Each number is 128 + 24 x the weight over its row's rms, rounded and kept within 0 to 255. Layers, rows and columns count from 0. The size above them is the row's rms in percent of the matrix's.

# layer 18 MLP up, 896x224, rms 0.0898, rows 604-611, columns 0-223
size [109  92  96 101 101  98  98 103]
[[129 111 114 170 115 148  85 163 121 152 133 136 169 144 186 129 141 181 109 113  97 150 108 111 147 137 109  97 114 148 111  69 159 138 115 133 160 139  79 120 157 119 153 162 118 123 119 114 148  90 141 135 155 141 128 166 148  85 142 106 163 115 114 103  74 109 161 116 122 134 130 163 128 119 168 144  91 111  75 147 126 132 122 133  91 119 138 128 162  98 152 136 117 135 119 116 167 102 125 100 123 129 139 157 124 120 100 116 151 106 165 130 116 115 100 137 122 108 120 157 144 129 178 137 144  34 146 168 100  72  91 115 116 131 121 135 140 126 144 150 103 162 100 135 118 146 133  91 114 131 108 129 128 101 126 120 128 121 148 138 132 168 133 119 148 117  92 131 140 121 118 133 153 109 163 109 110 141  95 110 143 111 157 128 110 115 143  93 113 149 163 126 118 143 121 135  81 135 106 133 123 139  82 135 146 158 109 117 125 147 136 113 131 113 114 190 134  90 147 182 151 146 115 176]
 [137 158  96 132 119 160 111 173  91 144 108 106 128  72 137  88 141 121 138  85 167 151 143 135 100 144 131 123 128 123 115 154 114 102 127 111 117 146 138 123  72 134  93  86 136 116 121 100 124 143 140 112 174 152 111 143  86 120 101 116 139 134 134 155 131 132 107 161 110 109 139  89 150 119 186 145 153 155 163 136 136 105 115 121 135 161 102 133 127 143 143  94 126 131 155 148  76 133 185 106 132 147 149 117 123 131 132 103 119  80 124 143 159  65  89 117 119 136 135 139 114 116 153 129 161 156  87 162 113 121 161  73 159 149 155 137 107  89 142 107 134 100 112 122 145 139  97 122  93 129 101 135 132 142 136 109 194 139  84 108 130 149 116  91 110 177 130 129  96 102 125 160 108 123 125 128 141 106 147 138 134 180 137 136  78 118 133 128 142 119  86 130 105 116 120 126 148 122 126 127 102 135 117 114  97 141 173 103  83 113 112 114 144 107 152  92 130 145 137 136 188 144 102 111]
 [149 153 170 182  99 130  91  80 108 129  85 141 136 140 101 111 127 124 101 167 130 124 131 134  84 129  88  98  96 122 116 153 127 112  99 116 109 120 113  98 129 105 127 148 125  79 151 110 144 126  77 103 111 144 148 141 143  84 146 102 133  98 160 123 155 124 118 131 144 137  94 162 131 127  96 123 147 132 172 121 160 121 110 124 152  83 136 106 103  78 143 148 165 132 104 156 164  95 131 118 138 110 176 125 119 102 119  92 144 140 132 141 190 143 114 120  97 121 149 156 107 124 160 143 103 146 132 116 107 103 131 135 112 174 131  98 149 161 120 118 107 112 154 105 118 146 147 208 131  94 146 138 143 114 118 160 179  98 160 149 135 105 114 136 119 157 112 115 131 160 101 137 124 162 138 126 167  77 136 105 149 120 109 104 134 108 146 106 137 110 103 128 114 159 144 129 120 120 103 146  89  97 154 138 122 132 171 108 122 119 123 129 170 147 119 143 132 115 164 190 128  97 133 151]
 [143 137 145 171 104 113 145 102 132 110 146 118 101 139 111 155 111 133 138 141 164 138  86 123 107 136 156 153 116 137 150  92 197  75 135 159 172 165 157 119 139 167 128 148 110 171 158 135 104 136 125 170 140 137 163 140 140 156 111 130 128 114 141 120  59 181  95 132 169 108 160 155  93 113 143 154 126 136 116 108  90 131 123 100 104 119 127 137 123 143 156 119 117 127 132  98 101 119 128 141 121 121 119  79  83 151 127 130 136 152 136 143 192 158  77 160 151 123 138 141 166 115 177 146 128 133 128 111 144 140 122 140  95 133 127 110 134 134 105 135  99  94 166 136  96 131 169 151 143 118  84 121  92 120 157 135 142  99 102 147 130 161 110 136 115  96 121 148 130 145 133 183 131 108 151 109 100 154 119  88 145 172 127  89  91 162 143 126 153 164 118 134 147 172 111 122 139 139 167  96 150 114 105 119 144 104 111 132 101 151 108 115 124 117 104  88 118 115 131 140 131 129 142 155]
 [128 152 167  78 149 148  86 110  99 129 111 117 123 164 144  98 135 125 110 119 132 134 110 130 124 138 123 117 137 131 113 128 130 109  77 132 150 126 138 159 161 145 124 140 129 124 115 142 135 120 135 164 120 108 146 129 126 133 120 125 104  72  92 161 182 183 104 105 128 152  46 118 101  92 132  89 141 107  68 151  98 172 153 158 130 152 128 108 138 155 176 110 133 119 155 103 170  93 172  90 121 163 152 157 125 148 138 116 107 146 115 118 125 161 120 109 140 152 115 132 142 118 136 115 127  50 103 111 131 108 147 123 202 124 143 119 140  85 134 140 131 137 151 138 147 131  85  89  99 102 152 127 130 144 130 134 157 127 108 140 107 141 121 154 130 142 125 137 143 157 102 118  74 148 105 142 156  95 114 166 137 124 144 109 116 121 170 108 128 107 114 118 115 112 101 142 111 143 116 135 102 129 122 138  88 123 122 168 115  98 111 129  68  98 123 102 126 136  84 128 145 127 114 105]
 [168 121 199 133 137 125 137 175 160  82 103 113 117 169 118 138 109 166 171  91 137 105 159 139 143 168 132 133 132 161 168 141 143  87 130 168 157 180 143 149 110 157 123 139  86 116 100 163 131 120 117 134 153 120 105 137 151 102 142  66 117 148 136 126 107 115 136 128 114 133 146 131 108 135  89 128 161 105 104  99 124 150 131  86 126 145 135  92 180 143 117 132 125 157 110 114 107 117  93 140 122 154 159 151 143 121 130 122 137 114 110 108 133  97 109 146  85 182 101 107 140 134 141 131 129 110 128 121 146 130 118  82  87 123 122 160 130 103 135  96 123 125 150  89 112 137 143 162 158 122 141 128 138 165 150 119 141  87 168 130  91 145 118 125 109 152  98 102 141 176 105 140 121 167 144 106 127 139 145 164 139 114 153 128 136 114 142 133 106 129  98 147 177 141 115 101 134 111 195 181 127 126  85 137 141 135 130 118 134 125 138 188 119  99 114 149 148 143 153 141 141 123 101 100]
 [144 111 161 142  90  87 119 127 133 100 124 111 113 142  55 134 134  99 107 131 181  85 138  99 110 122  86 158 130 157 136 125 124 178 140 156  89 133 163 124 138 154 136 130 110 176 117 162 139 112 119 135 118  91 131 131 128 112 117  84 110 130 140 163  96 136 111 146 148  63 109 128  92 135 130  93 112 165 127 106 156 135 132 114 135 133 116 105 124 129 139 132 149 176 112 118 156 134 159 102 111 144 101 110 118 112 121 132 162 161 104 155 166 133 121 160 162 145 136 160 113 125 131 150 119 116 116 164 100 187  94 175 136 174 143 105 175 140 146 104 119 152 142  97 119  85 123 156 116 173 168  97 155 140 146 122 115 168 147 115 121 156 153 119 115  78 105 105 147 124 126 123  99 132 115 155 149 117 172 119 106 150 119  96 136  65 128 121 116 129 106 157 173 133 136 125 125 122 145 126 108 107 134 122 173 179 134 120 157 107 147  97 132 139 127 140 114 145 130 149 120 115 107 147]
 [160 135 127 133  87 127 159 135 106 135 166 125 127 143 155  80 135 153 146 107 137 162 148 142 125 136 160 121 135  67 112 121 137 122 136 143 147  79 161 132  82 141 149 113 140 106 128 113 110 151  81 117 187 126 124 150 156 147 115 109 118 116 125 163 114 145 142 131 111 157 124 155 133 120 133 134 145 136 126 121 131 114 115 154 125 161 122 171  86 121 129 103 118 105 146 150 147 157 137 115 129  96 126 169 133 127 154 105 106 128  94 141 110 123 138 161 119 118 103 151 110 161 137 134 126 104 164 133 120 113 159 103 105  86 162 144 127 141 136 130 133 119 106 100 128  84 173 131 141 177 146 112  97 137  96 112 139 129 152 148 138 170 164 103 106 140  82 111 153 156  84 115 155 104 153 110 186 155 158 154  56 150 112 142 120 121 114 119 140 153 124 113 227 134 164 159 153 153 144 136 114 121 104 114 107 110 172 158  96 156 108  84 146 153 118 107 139 136 111 140 128 114 135 130]]